{
  "num_key_value_heads": 8,
  "init": "uniform",
  "init_std_up": 0.0315,
  "beta1": 0.95,
  "schedule": "wsd",
  "train_tokens": 1456000000,
  "dataset": "wikipedia_en"
}
Each number is 128 + 24 x the weight over its row's rms, rounded and kept within 0 to 255. Layers, rows and columns count from 0. The size above them is the row's rms in percent of the matrix's.

# layer 9 MLP down (transposed), 1024x512, rms 0.0792, rows 107-141, columns 192-255
size [101  97  97  97 107  91 109 105 102 102 104 105 111  96 104  99  96  94  97 101  97  98 106  96  98  93 104  91 101  98 101 102  97  97 105]
[[126 123 145 118 159 107 159 115 164 131 141  93 139 118 173 104 174 130 116  83 123  99 119 111 163 116 127  94 144 119 128 100 133 159 136 117 171 103 126  85 107 156 130 111 188 102 163 143 130 116 135 143 133 113  99 147 122 131 107 148 101 136 123 113]
 [146 155 140 127 121 105 154 129 132 140 138 131 134 135 122 128 144 152 115 102  93 139 107 144 170 130 119 149  93 139 131 121 130 105 141  80 142 141 106  94 129 128 143 105  95 130 117 110 129 156 136 144  94 110  95 151 157 125 108 148 151 139 137 164]
 [170 159 140 114 117 134 121  85 145 115 120 132  90 147  85  94 175 124 139 154 118 134 116 175 137 132  90 152 169 114 114 139 122 114 114 118 112 128  96 150 141 160 155 129 218 149 108 146 130 135 145 119 122 165 117 122 139 146 157 164 149 123 146 161]
 [135 170 111 115 128 135 144 136 137  80 121 150 136  94 162 135 155 155  72 142  92 154 113 147 139 122 113  90 136 154 105 125  61 137 117 131 117 105 159 104  63 139 166 104 255 123 130 112 145 146 158 137 113 122 132 120 196 131 146 140 101 142 144 113]
 [162 119 134 127 155 184 131 138 105 109 113  90 148 186 116  84 136 163  99 153 135 109 137 131 154 116 148 106  91  56 134 145 103 139  91 105 157 154 117 188 139 157 124 143 149  86 154 140 115 116 135 129 132 133 146 157  69 137 100 128 119 134 149 162]
 [155 169 122 161  94 148 146 119 145 128 143 133 123 137 124 119 132 106 123 113 100 153 124 148  98 146 107 152  86 149 125  78 147 132 124 136 166 124 145 120 163 110 116 153 126 118 141 154  90 115 113 154 110 170  61 132 119 102  90 123 163 116 118 129]
 [146 112  90 122 125 148 115 152 141 102 118 134 120 114 117 165 109  99 114  87 133  98 177 138 130 131  95  92  87  97 123 171 105  94 104 134 178  92 135 111 131 156 158 115 157 136 134 134  83 123 105 146 125 112 127  89 116 116 130 153  80 109  94 161]
 [ 93 104 135  84 147 172 123 122 140 156 141  98 133 154 104 151 146  88 108  78 155  86 117 165 113  99 135 108 139 152  95 101 145 179 142 123 142 106 148 104 137 126 135 156 112 129  82 121  95 139 101 124 110  98 167 113 147 123 168 111 116 139 120 111]
 [130 122 142 129 144 118 130 138 119 141 117 118 129 141 124 144 133 152 142 119 140 115 148 134 135 126 141 137 125 112 126 134 132 144 130 133 124 124 146 122 133 131 136 125 255 149 116 140 117 126 120 136 122 128 152 120 156 120 123 121 119 147 126 133]
 [123 141 113 150 108 152 135 122 145  73 121 102 104  55 142 159 123 112 128 135 105  89 123 104 134 114  88 134 141 144 118 126 118 144 142 141  99 113 135 159 126  97 148 161 194 116 159 134 130 155 121 115 113 119  93 137 109 122 113 142 138 116 107 148]
 [138 125 119 130 139 113 125 182 123 137 163 141 143 134 151 131  93 131 115 151 135  99 137 108 143 105 128 168 136 131 113  95 137 173 151 133  94 148 174 135 110 115 156 127 176 107  61 154 108  90 121  96 174 170 111 123 122 140 129 104 132 129 160  96]
 [ 91 122 167 137 135 138 164 144 134 175 132 110 138 109 156 162 137 151  98 162 153 122  89 114 148 108 112 148 158 132 114 111 167 148 161  99 146 142 136  99 141 104 163 113 168  89 194 141 171  94 145 150  78 147  90 168 149  77 110 175 148 138 117  84]
 [124 131 143 109 145 143 151 129 112 137 120  80 151 101 111 114 137 132 122  87 100 116 142 128 167 164 168 142 139 169 169 142 118 150 185 148 161 119 149 140 123 134 102 112  30 145 101 147 114 101 103  90 144 142 144 108 124 162  75 113 160 120 120 179]
 [137 147 183 130  94 130 107 134 115 115 122 167 160 108 124 123 117 118 131 107 151 128 144  85 111 119 135 118 131 164 145 106 169 121 114 117 123 166  67 133 127 145 152 183 230 148 152  94  96 165 123 163 108 155 121 138 114 141 135 113 109 135 128  95]
 [134 118 147 142  93 108 106 112 127 122 129 167 166 129 133 116 127 125  92 139 100 172  99 169 183 141 163 131  92 105 127  98 126 145 108 122 136 136 164 157  97 136 161 129 126 107  67 109 152 122 132  94  95  90 119  89 168 138 146 143 143 134  97 122]
 [108 129 122 112 134  97 122 128 137 131  82 144 157 167 134 159 110 132 134  93 117 117 135 115 125 138 109 102 135 119  92 140 141 163 126  66 121  95 139 153 121 129 101 123 112  90 130 111 127 153 137 154 152  96 120 141 119  91 136 118  89 136 114 135]
 [115 141 110 159 117 118 158 145  93 132 151 125  85 146 106 171 156 151 125 122 102 126 125  94 118  94 115 129 126 142 141 121 138 120 139 114 119 150 117 151 146 127  85  98   0 147 117 137 114 124 130 164 108  99 147 145 120 108 112 116 100 153 142 118]
 [108 110 116 116 146 170 118 114  89 105 164 140 130 130  72 189  86 130 162 112 142 127 119  78 139 111 142 180 132 115  97 142 133  78 157 127 137 118 185 124 144 124 140  89  71 150 138 103  87 116 114 120 112 135 114 114 144  78 100 129 170 147 153 117]
 [107 154 110 146 115  94 139 146 151 133 129  95 115 157 114 132 151 118 131 159 140 125 169 129 134 122 102 129 134 148 121 108 155 149  85 145 125 145 147 120 142 127 131 124  59 104 153 141 110 126 120 114 143 133 122 108 131 164 105 113 134 169 115 185]
 [126 121  98 137 156 146 115 127 131 122  93 158 161 142 148  85  92 130 169  84 163 119 127 100  88 154 134 134 126 111  99 155  77 175 144 117 118 162 102 124 119 136 161 125  19 109 145 104 151 138 141  98 147 180 150 103 120 161 146 147 115 114 108 145]
 [163 123 145 145 126 138  95 119 121 175 126 108 136 137 117 113 108  91 131 108 125 138 118 176 165 136 176 118 121 129 117 155 173 117 134 153 128 111 100 145  90 185 102 121 207  96 164 115 162 112 109 100 104 141 137  94 162 148  71 169 116 125 128 135]
 [141  77 122 138 123 148  91 155  84 161 130 116 141 133 152 174 120 154 140 107 100 136 146 100 109 112 114 136 137 129 125 114  76 180  98 141 132 104  96  90 100 152 134 105 115 146 123 114 122 151 111  82 106 148 114 167 137 106 102 151 121 148 159 160]
 [120 102 116 121 121 114  84 101 123 108 125 115 143 131 120  69 112 113 116 132 135 132 143  97 135 127 135 156 131 133 147  90 135 140 124 125 152 148 138 130 132 119  91 172 133 160  89 120 132 155 111 125 134 124  92 132 147  84 102 135 115 134 142 114]
 [117 152 147 174 162 170 188 138 132 124 161 131 122 116 143 130 143 131 143 152 104 124 140 125 154 148 138 174 124 124 127 122 102  71 122 132 118 118 174 159  99 116 141 183 204  90 128 134 136 169 147 108 158 165 137 162 141 160 115 132 137 139 130 124]
 [102 159 106 143 135 118 177 169 143 119 104 125  99 135 126 122 118 131 132 151 136 108  59 121 116 109  94 112 116 132 145  90 123 126 143 116 128 166 109 158 118 137  83 175 194 133 134 120 131 143 160 175 176  86 125 117 170 103 155 154 142 121 141 141]
 [120 118 116 126 151 178 129 167 150  86 138 105 125 149 128 119  85 125 108  95 156 115  95 131 115 104 179 166 165 115 101 145 158 111 191 127 144 144 146  77 147 116 168 147 249 192 151 125  81 117 183 128 150 136  80 127  89 125 105 138 149 134 141 134]
 [111 118 143 111 116 172 108 120 104 102 117 165 100 102 131 106 172 107 107 138 112 129 114 129 153 111 114 111 141 122 173 114 128 104  92 124  97 119 137 112 153 130 132 144 255 143 143 101 126 125 134 131 136 101  91 146 126 143 159 135 123 120 102 156]
 [116 132 150 139 168  98 125 133 148 138 145 115 138 135 130 139 152 123 132 177 205 142 146 146 113 120 143 143 149 113 167 116 161 156 128  99 151 161  72  76  90 139 131  97 178 159 172 127 108 110 129 143 122 110 142 116 175 103 125 104 137  98 144 115]
 [131 132 141 157 167 117 101 118 133 131 119 136 130 138  94 125 105 105 119 100 111 127 147 164 148 105 125 129 131 145 144 137 150 150 129 138 127 130 103 120 124 204 131  86 148 127 105 110 110 133 135  91 134  92 133 133 156 120 148  90 122 128 115 160]
 [113 122 139 119  97 126  75 107 124 169 125 118 158 132 129 138 145 130 114  76 121 151 111 143 171 107 149 111 136 142  83 134 147 110 156 132 132 133 100 156 121 108 106 143  75 140 159 125 128 180 124 134 155 131 208 144 117 124 104 110 146 149 149 111]
 [136 149 132 117 154 114 146 153 124 112 146 172 103 116 135 142 144 140 103 140  72 100 137 136 133 124  48 140 146  75 127 116 126 108 121  94 132 115 138 117 143 137 157 123 136 130 171 138 110 145 123 135 143 122 103 126 135 143 103 139 157 140 151 140]
 [115 137 135 118  99 127  98 132 109 127  99 154 128 131 129 113 115 134  94 104 154 106 113 118 134 120 116 107 119 152 161 120  97 156 152 144 115 138 134 148 128 140 122 137 236 111 125 109 124 134 158 100 100 123  80  90 122 111 136 140 134 117  82  83]
 [137  99 115 146 154  83 130 155 113 129 176 126 111 136 140 105 142 152 138 119 150 112 116 151 117 165  80 173 109  87 130 138 167  95  88 156 130 116  85  93 152 142 159 140  92 146 165  80 114 131 104 156 139 120 109  87 113 152 101  94 143 144 106 132]
 [ 87 136 137 174 144 107 125 107 126 134 112 121 148 147 122 153  97 130 164 163 118 126 136 117 120 161 139  92 117 118 124 100 132 132 159 156 127 109 107 136 107 155 100 141  50 113 113 152 118 105 120 163 137 122 123 127 122 104 129 106 123 153 119 150]
 [145 108 147 141 145 119 106 131 147 141 141  90 148 151 172 117  95 120  87 128 139 134 121 116  95 108 127 120 113 136 148 127 131 126 120 146 129 139 100 151 109 133 109 120 255 158 167 134 103 106 120 148 141 126 116 117  94 132 136 125 102 159 122 135]]
# layer 9 MLP gate, 1024x512, rms 0.0784, rows 108-142, columns 192-255
size [ 97  95  98 106  93 103 102  90 102 105 102 105  96 105 103  95  93  97 102 101  98 108  94 100  96 100  89  99  94 105 100  99  98  93 101]
[[147 133 192 130 127 103 108 102 143 123 101 126 112 171 177 142 136 116 102 116 127 107 165 142 149 119 145  94 117  91 128 163 110 119 108 107 141  90 117  90  83 146  97 151 126 119 167 117 120 104 119  99  74 116 127 123 121  92 102 116 157 156 144 102]
 [102 132 134 139 157 130  99 173 139 135  68 103 115 173 135 128 110 128  83 126  87 140 166 183 137 133 137 167 107  99  63 144 118 129 127 155 128 148 143 102 146 162 127 141 148 115 128 115 136  96 116 104  95 126 125 157 128  78  97 131 128 136 155 144]
 [125 125  84 106 104 140 137 116 113 142 134 140  75 134 125 119 109  97 129  87 116 105 133  99 109 139  77  83 173  97 108 125 157 137 141 173 114 116 102 156 103 117 116 106 144 154 160 135 165 118 152 104  97 128 112 172 151 137 123 143 128 127  90 106]
 [102 141 122 157 108  96 138 146 152 166 132 109 165  88  93 115 121 129 101 122 152 115 119 121 131 130 121 188 118 170 120 161 147 143 158 150 115 138 129 145 146 138 114 138 109 130 123 127  83 141 124 147 182  72 145 113 131 110 141 146 140 131  55 117]
 [133 156 118 134 160 126 139 162 120 126 168 122 120  98 164 128 115  84 106  88 142 114 111 118 117 124  96 127 143 126 121 106 133 142 143 124 115 156 157 135 129 119  57 147 115 141  99  87 101 149 162 142 137 151 143  98 141 155 109 109 114 158 137 135]
 [171 132 135 108 111  90 131 149 103 118 101 170 147 107 126 116 129 132 134  97 104 131 114 115 137 109 185 153 100 141 149 120 115 181 100 112 128  97 124 148 137 107 155 176 141 106 118 111 138 102 140 153 132 119 161 122 143 112 119 143 136 135 119 137]
 [132 131 100 102 121 116 136 118 132 147 124 145  86 122 190 111 150  79  96 132 167 122  81 114  87 187 127 109 107 143 151 112 127  69 140 136 168 150 153  94  98  55 107 112 141 153 113 171 140 124 155 109 116 114 125 158 115 146 108 144  94 164 131 108]
 [ 73  80  91  80 165 135 129 121  98 118 116 136 128 120 163 142 112 121 208 122 104 134 146 140 147 107 130 119 135 103 141 133 139 151 152 137 124 125 143 140  89 105 130  81 160 130  88  92 125 167 105  96 121 142 104 109 123 156 100 205 139 114 158  94]
 [130 116 112 189 162 134 146 129 124 122 157 133  88  82 139 104 169 128  83  70 163 142 149 124 126 132 145  80 112 113 113 102 116 195 110 120 130 150 166 142 122 123 111 143 103 162 121 158 116 161 149  78 132 133 140 119 134 165 114 168  98 115  97 128]
 [122 148 145 163 104 119  82 199 146 190 122  90  72  93 138 129 143 111 117 112 164 134 105 149 101  84 144 111 151 155 111 129 139 151 111 154 154 109  70  74 136 147 101 138 127 125  98 131 157 105 119 130 135  79 108 142 124 129 127 116 137 183  90 106]
 [121 138 103 100 103 117 165 140  96 183 127  96 120 118 158 116 147 122 161 106 179 131 129 114 108 155 123 167 112 107 165 133 142 108 159 173 147 135 122 134 154 122 133 161 132  88 148 139 141 145 122 127 155 105 140 101 139 149 160 176 132 137  86 142]
 [104 131 117 122 165 141 133 113 112 175 122  85  91  79  94 115 123 116  93  96 101 115 125 148 146 139 155 128 120 145 140 163 100 103 195 166 142 134 154 112 111 121 104  78 151 153 125 114 126 105 152 105 137 107 133  99 144 136  81 135 139 122 116 175]
 [104 102  75 118 150 147 146 122 107 149 123 113  95 157 149 116 108 129 163 102 109 137 118 114 148 103 108 148 156  88 128 146 134 149 143 132 135 136 146 104 146 137 111  93 117 135 150 156 122  53 163 106 131 121 119 114 126 119 129  76 164 141 142 148]
 [134 139 117 131 165 144 118 118 125 141 116 135 142 103 153 115 151 117 122 118 124 114 147 112 123 147  75 150 149 118 119 114 121 101 140 154 114 148 126 115 166 114 114 158  99 135 146 112 119 113 184 131 114 136 119 117 134 125 106 124 159 126 109  92]
 [121 124 148 143 133 101  96 139 125 144 115 111 114 150 144 154 119 121 154 159 127 130 143 146 129 131 106 153 145  65 100 109 134 154 144  88 114 128 131 124 133  87 101 133 113 122 115  99 102 114 144 128 135  80 109 103 142 125 122 154  91 143 146 123]
 [136 132 175 171 106 101 131 142 105 102  88 169 119 138 113 169 146 170 128 102 156 123 127  92 119 134 161 140 126 135 120 102 133 125 150 137 181 142 139 105 132  99 112 155 121  96 109 140  81 104 126 141 152 134 144 158 171 151 107 123 119 135 121  86]
 [170 121 106  95 152 120 155 163  81 154 115 119  64  81  97 114 106 111 115 132 145 113 132 134 111  98  96  92 143 149 107 127 114 131  76  67 112 130 102 152 118 109 148 128 154 117 121 114 123 120 156 121 134 113 138 106 136 147  94 167  88  96  99 147]
 [ 96 125 122 177  93 122 169 152 154 118 103 124 120 148 133 167 132  66  89 148 119 101 137 124 124 120 107 119 136 123 136 145 129 117  99 104 132 163 128 127 184  85 141 126 134 113  99 115 120 135 130 142 188 114 108 126 139 139 161 124  54 150  85 123]
 [112 134 163 124 106 108 131  92 175 172 126 146  89 149 206 137 110 132 125 102 146 131 106 129 155 124 140 183  78 117 165 112 142 123 142 148 117 143 176 169 115 110 179  95 105 113 162 118 161 115 113 141 134 127 177 133 147 110 152 136 153 157 130 100]
 [156 119 160 142 125 120 129  90  93 106 123 104 125 148  83 134 144 154 179 135 128 155 138 129 139 160 128 156 120 129 142  94 108 124 104 106 120 116 126 135 127  83 145 132 135 145 127 165 128 130 144 148 150 129 164 114 147  94 165 128 139 118 110  94]
 [147 162  91 120  97 152 129 118 111 110  97 122 142  78 120 139  92 124 103 105 152  84 129 122 138 123  73 109 154 118 142 172 125 116  80 117 125 140 149 175 116  97 129 160  83 128 106 175 104 143 152 129 172 101 125 140 136 116 164 148 104 114 129 140]
 [118 168 128 111 124 136 152 138 160 113  96 127 121 136  94 120 124 132 145 121 144 104 115 156 148 115 125 160 155 129 122 144 116  97 125  99 138 102 122 126 152 123 144 130 134 122 141 129  87 133 124 140 168 107 151  89 186 120 144  80 144 128 183 180]
 [121 134 157 113 123  92 102 145 111 158 117 149 132 108 128 115 148 138 110 121 137 117 116 144 104 134 134 153 141 106 155 135 116  92 104 116 148 153 119 157 131 126 108 146 131 164 123  89 109 116  76 157 108 144 105 136 146 134 127 136  94 113 154  95]
 [162 135  91  92 141 105 159 125 125 113 122  82 158 106 154  85 172 140 154 151 146 100  95 151 101  66 136 162 187 151 100  99  84 113 125  53 117 131 140 165  82 134 102 171  79 117 167 120 122 115 166 143 135 136 146 142 102 104 118 112 159 162 137 144]
 [134 117 167 116 153 134 158 116  89 149  85 140 135 108 160 139 150 165 147 142 128 172 135 107 126 170 121 143 148 148 111 114 124 112 135 148 182 129 168 139 110 110 155 158 146 119 115 124 150 114 121  96 165 150 106 135  95 105 109 112  97 143 155 129]
 [104 145 143 100 124 124 140 136 170 164 126  95  99 134  99 137 121  91 118 131 146  83  98 139 113 133 114 126 138 137  85 148 103 114 154 110  99  97 122 129 164 121 126 131 106 114 168 159 122 167 144  90 152 150 133 111 135 106 128 132 122 164 149 122]
 [158 190 145  93 111  81 154 189 144 137 172 115 126 140 131 142 142 145 143  96 149 136 138 123 146 150 135 113 162  98 184 151  70 103 148 148 124 131 144 108 145 120 136 131 187 119 113 152 157 147 111 132 165 121 127 148 153 123  82 119 148 127 140 133]
 [143 133 127 118 147 114 132 114 150 117 181 155 121 116 134 132 134 106 124 100 112 126 103 166 106 130 134 154 128 136  93 163 103 132 100 139 138 158 157 134 129 177 120 164 117 140 168  89 120 100 162 150 133 167 119 101 108 149 109 120 109 118 187 128]
 [101 132 128 133 133 103 135 158 135  96 136 127 134 153 133 150 165 112 153 117 132 126 139 141 116 114 107 119 179 162 129 147 150 190 160 131 125  96 101 170 131 102 144 165 137 168 133 158 145  81 166 146 148 101 137 136 109 139 122 134 123 128 143 122]
 [146 107 123 112 156 134 118 129 150 161 115 112  75 132 183 119 126 122 148  82  87 147 148 124 130 106 168  70 129 152 119 133 136 148 132 107 111 139 133  90  91 142 109 141 138 104 104 105 123 138 167 121 161 151 169 123 118 112 117 144 120 158 177 164]
 [ 99 130 135 120 112 121  97  95 164 147 174  82  97  90 122  99 191 134 147 135 119 122 141 127 143 157 199 116 153  92 171 162 106 107 107 124 158 172 143 145 124 126 109 136 139 111  78 156  87 138 152 114 117 132 154 165 150 149 118  96  84 114 110 150]
 [118 130 176 157 126 115 111 121 101 132 140 101 149 100 130 153 146 111 127 136 134 108 149 161  88 142 130 132 144 114  79 143 117 108 168 114 154 157 109 134  80 111 136 136 129 136 133 131 168 146  97  93  96 139 126 132 152 121 161 154 129  88 177 138]
 [113 117 123 116 133 123 163 137  93 120 147 138  59 130 131 135 129 135 100 125 111 147 125 128 133 109 164 104  98 133 108 152 101  46 126 153 118 144 150  91 113 155 157 140 140 147 171 120 148 146 153 149 134 133 109  90 134 131 143 109 148 158 140 175]
 [122 134 152 105 115 131 126 132  96 131 116 131  91  94 142 113 110 146 140 118 117 118 112  96 110 134 147 109 110 134 112 110 132 163 154  86 150 122 177 128 151 136 118  87 137 112 103 132 152 138 132  99 100  78 151 103 114 145 130 156 149  94 111 128]
 [138 121 141 140 106 132 134  99 169 110 159  88 119 110 153 118 122 111 120  86 155 162 149  92 139 124 126 121 165  98 140 125 101 158 161 140 103 127 137 126 112 123 121 126 113 173  93 133 147 130 173  92 158 116 177 199 147 129 129 144 121 102 154 179]]
# layer 9 MLP up, 1024x512, rms 0.0842, rows 108-142, columns 192-255
size [ 96  93  94 110  87 110 104  85 102 104 105 106  94 105  95  89  88  94  96  96 104 104  98 102  93 105  90  97  95 102  95  96  95 100 101]
[[107 154 120 145 134 134 148  80 124 138 112 138 119 122 183 127  84 139 128 101 145 146 159 132 157  91 110  99  74 124 127  98 132 152 100 104 155 135 144 126 138  86 135 121 101 153 175 115 107 111 139 132 121 160 138  86 123 128 159 116 117 128 144 119]
 [138  97 119 114 120 121 165 137  87 144 105 146 144 138 137 143 161 121 137 177 120 130 126 161 132 113 137 128 120 153  77 121  95 126  78 135 116 134 136 123 104 132 129 117 125 127 160 117 136 167 134 161 113 101 121 148 119 149 104 150 146  93 126 121]
 [ 83 120 119 128 157 125 114 155 136 141 132 169 130  87 153 126 123 153 125 148 110 145 148 140 121 100 143 149 143 140  81 148 161 145 100 137 106 117 157 128 101 125 121 139 146 118 126 161 131 114 101  98 166 147 114 130 130  65  88 108  74 152  88 112]
 [122 164 120 137 158 163 135 114 106 148  98 109 120  66 123 126 168 142  78  82 175 108 103 149 124 126 153 152 106 108 130 120 124 140 180 131 123 124 133 123 110 140  93 129 113 114 142 107 128  81 137 138 123 111 148 139 143 165 148 104 156 138 135 138]
 [142 112 118 157 115 129 121 140 132 138  95 129  97 110 126 135  92 124 138 118 141  98 118 143 149 109 105 114 143 170 105 131 111 191 128  81  92 176 145 164 146 149  94 104 123  96 128 108 127 132 189 128 149 128 135 121 137 119 136 172 154 115 164 141]
 [153 114 115 140  85 144 162 133 177 117 143 103 108 152 123 134 114  92 127 104 143 134 109 133 145 143 100 117 126 119 128 188 107 115 129  99 156 157 144 109 110 136 116 140  96 134 158 119 160 139 128 118 110 128 109  98 112 147 121 129 126  94  80 144]
 [131 139 112 133 146 106 164 128 132 138 128 119 146 104 146 150 114 143 115 144 110 120 151 134  75 125 111 104  95  90 124 126  85 162  75 131  81 104  81 151 137 116 174 157  99 111 124 140 155 127 141 126 122 131 139 170 122 128 118 161 141 115 121  79]
 [ 65 143 124  87 160 161 108 122 136 114 147 155 134 115  91 122 167 142 147 126 122  84 150 149 143  92 120  98 113 138 136 130  88 103 107 115 108 158 100 111 102 159 156 159 151 116 137 114 146 164 136 135 126 138  78 124  70 107 114 142 140 124 151 103]
 [124 139 155 137  94 134 138 145 155 116 102 170 110  89 126  99 122 130 152 119 116 113 154 159 177 123 124 103 100 128 154 104 142 148 123  93 133 137  89  71 117 143 127 114 139 136 138 111 144 133  92 117  96 143  87 155 114 121 135 117 161 117 129 140]
 [131 110 125 152  87 153  99 159 140 161  94 112  95 146 145 132 156 127 126 101 139 129  78 113 126 135 105  72 150 119 108 164  95 123 113 103 117 149 135 119 135 109 135 153 159 122 101  97 130 114  91 170  58 135 133 156 134 152 107 152 107 159 169 147]
 [ 71 153 177 190 115 146 122  99 141 124  94 106 130  81 111 127 149 150 133 129 139 116 122 137 122 190 147 145 128 100 142  95 120 159 114 111 156 108 112 129 127  78 146 169 133 136 123 112 149 143 138 122 153 107 165 157 133 143 126 154 127 167 100 112]
 [ 96 120 145 142 110 114  76 110  91 147 135 166 131 155 142 149 127 123 172 163 125 153 103 112 101  87 117 153 121 107 113 110 136 140 142 121  97 145 119 147 136 119 114  93 132 139 141 126 178 163 144 129 125 140 112 130 106 118 158 144 129 127 131  67]
 [140  96 121  93 139 132 162 110 149 146 138  89  54 122 137  95  96 151 133 131 130 151 121 133 131 126 123 142 135 130  67 134 115 154 134 168 121 130 181 114 125 152  93 108 109 103 135 154  98 117 129 104 170 118 125 125  91 134 120 123 133 105 142 146]
 [139 105 117 115  89 129  89  98 163 136 129  95 144 162 110 151 156 188 130 150 129 101 121 129 140 115 156 102  72 144 127  94 135 112 161 151 109 130 147 135 108 109 106 164 139 148  83 175 110 147 109 116 116 137 141  89 152 127 125 134 111 110 147 117]
 [148 123 158  93 132 173 162 126 144 118 154 131 114 115 153 139 169 115 157 132 131 184 115  88 142 125 118 111 109 134 154 123 129 122  98 159 134 151 166 156 160 161 122 149 152 162 105 133 121 109 135 128 116 110 170 119 107 125  86 140 203 119 127 102]
 [129 122 150 139 121  97 151 138 112 125  96 133 163 152 118 147 111 136 128 148 162 130 105 120 141 109 136 122 138 151 127 111 172 128 142 146 148 139 163 134 150 123 122 119 113 133 134 158 121 162  75 155 122 100 147  83  80 160 142 135  60 165 102 126]
 [200 153 130 111 133 113 129 150 117  93  99 138 138 106 128 105 181 123  96 135 114 129 123 144 108 147 112 118 138 187 120  75 117 151 113 163 171 158  55 140 112 117 120 142 105 134 125 116 140 122 153 158 141 138 114 128 120 101 159 121 103 102 106 193]
 [148 124 101 137 100 135 134  91 159 113 188 161 131 114 127 130 119 152 112 115 129 183 119 115 151 105 130 154 109 133 181 164  94  33 107 167 144  92 158 114 112 116 128 120 161 132 121  86 103 114  95 113 122 131 162 142 193 104 150 100 133 154 119 180]
 [132 135 122  77 143 144 119 118 125 131 110 165 109 138  92 183 133 133  93 137  92 106 146  99 134 152 144  91 135 153 141 131 122  84  81 149 107 141 147 116 136 148 144 165 153 148 108 114  77 160 111 177 137 106 104 114 173 137 106 165 104 124 150 154]
 [107 139 122 121 139 135 175  94 120 117 120 134 128 109 152 147 123 155 146  96 156 156 126 138 130 126 149 154 140 121 123 143 151 129 123 169  88  90 132 138  99 106 112 116 144 154 126 125 161 120 119 179 120 105 128 145  80 146 149 145  94 117 119 120]
 [152 109 128 128 134 133 150 175 132 151 149 171  89 162 158 130 128  97  98 158 146 165 120 119  86 137 128 127 160 104 121  67 152 175 146  99 118 105 165 145 169 124 107  98 155 142 150 121 110 124 111 124  71 126 135 133 143 121 124 151 159 114  94 187]
 [137 148 122 105 137 129 136 137 135 120 139  62  84 118 119 137 157 111  92  79 151 129 150 101  90 110 122 171 151 156 132 153 115 120 181 134 116 152 127 104 142 121 135 138 111 132 128 123  96 123 165 105 159 135 122 119 104 142 127 143 106 152 133 143]
 [109 142 145 108 112 110 143 127 141 110 136 111 170 115  81 163 107 155 115 157 108 146 142 138 166 118 166  78 115 177 148 122 113 147 104 127 118 133 100 129 117  99 168 120 116 110 101 114 153 156 108 126 144 106 148 136 146 104 131  99 164 151 145 130]
 [145 137 134  89 153 180  91 146 173 114 142 134 125 142 141 145  90  88 121 117 169  87 143  95 138 107 126 156 122 107 133  93 116 159  68 110 146 128 121 162 123 132 143 183 123 130 122 124 100  95 141 112 136 142 144 129 104 124 152 106 131 144 121 117]
 [105 118 138 129 161 118 150 147 131 140 103 146 126 152 160 151 120 108 112 135 116 150 113  80 116 165 102  86 120 166 143 111  78 112 129 106 117 170 110 157 145  96 173 159 135 119 111  91 109 182 125 128 184 131 125 149 125 111 135 132  91 100 159 105]
 [127 128 155 155 114 104 127  79 161 129 165 129 128 177 111 149 136 124 109 156 125 127 110 110 130 113 114 109  79 117 127 136 115 154 170 133  93  86 144 128 147 131 139 142 136 162 139 135 132 178 151 104 132 152 157 119 127 127 182 124 139 159 163 116]
 [169  90  99 139 140 141 128 129 188 141  86 156 103  99 116 112 106 143 109 142 111 108 134 114 102  97 132 149 169 170  96 114 118 129 146 149 160  89 130 104  68  92 154 138 146 110 131  99 137 143 129  79 124 141 132 126  81 158 134 157 176 139 130 133]
 [106 161  99 102 101 121 131  89 134 145 152 154 102  96 143 130 126 158  92 197 152 134 138 126 137 134 152 145 127  85 112 105 121  66 125 127 174 150 112 139 111 101 128 164 131 145  58  90 166 133 100 123 143 131  99 130 144 129 155  99 117 126 100  99]
 [104 119 119 210 121 132  94 178  84 117 124 136  90 118 132 148 124 106  67 130 136 166  85 135 167  94 138 118 150 127  93 146 117 133 143 107 161 124 108 123 141 151 115 152 108 182 143 110 127 167 128 129 124 151 132  91 188 121 111 142 124 109  73 130]
 [124 148  99 127 127 116 148 133 123 137 115 130 156 102 124 131  89 100 118  91 163 139 159 139 158 128 147 109 100 138 157 123 142 164 121 138 132 141 157  91  94 134  88 119 113 163 112 123 137  79 122  86 179 145 139 124 120 142 124 140 143 158 136 155]
 [104 147 160 125 133  69 129 148 137 162 143 130 127 127 163 148 153 142 160 102 127 144 151  96 133 103 102 155 117 115 150 146 105  84 102 132 143 153 115 126 102 122 165 127 143 152 126 155 150 113 150 151 159 152 126  99 151 123 105 121 118 146 104 120]
 [114 122 130  95 122 141 166  81 154 130 130 128 132 119 120 127 120 155 118 132 101 125 152 171 136 173 162 119 153 133 162 176 116 151  74 185 129  88 114  54 145 169 121  85 119 123  94 137 155 142 113 111  77  98  97 129 117 122 151 137 134 111 150 148]
 [ 92 122 123 120 101  98 111 111 143 125 118 137 147 113 161 122 138  92  97 173 129 111 108 150 134 115 108 132 136 107 141 159 164 129 133  94 114 172 125 128 147 103 112 126  65 116 153 104 125 124 137 174 156 124 130 141 134 160 133 134  83 117 128 114]
 [ 94 165  95 121 155 109 149 138 148 141 142 130 100 117 148 146 175 131 145 154 108 147 123 126  99  97 136 125  92 102 137 118 131 110 121  83  85  95 120 119 132 138 174 134 118 126 134 148 101 115 148 175 122  91  94 144 127 148 118 163 111 112 132 157]
 [ 98 133 168 150  96  94  95 123 113 112 193 123 100  86 152 139 113 120 133 147 133 153 132 154  96 147 118 112 130  97 101 107 128 151 119 147 105  88 135 121 146 123 158 153 114 171 152 141 151 175 158 111 111 110 124 143 127 136 134 144 125  99 128 148]]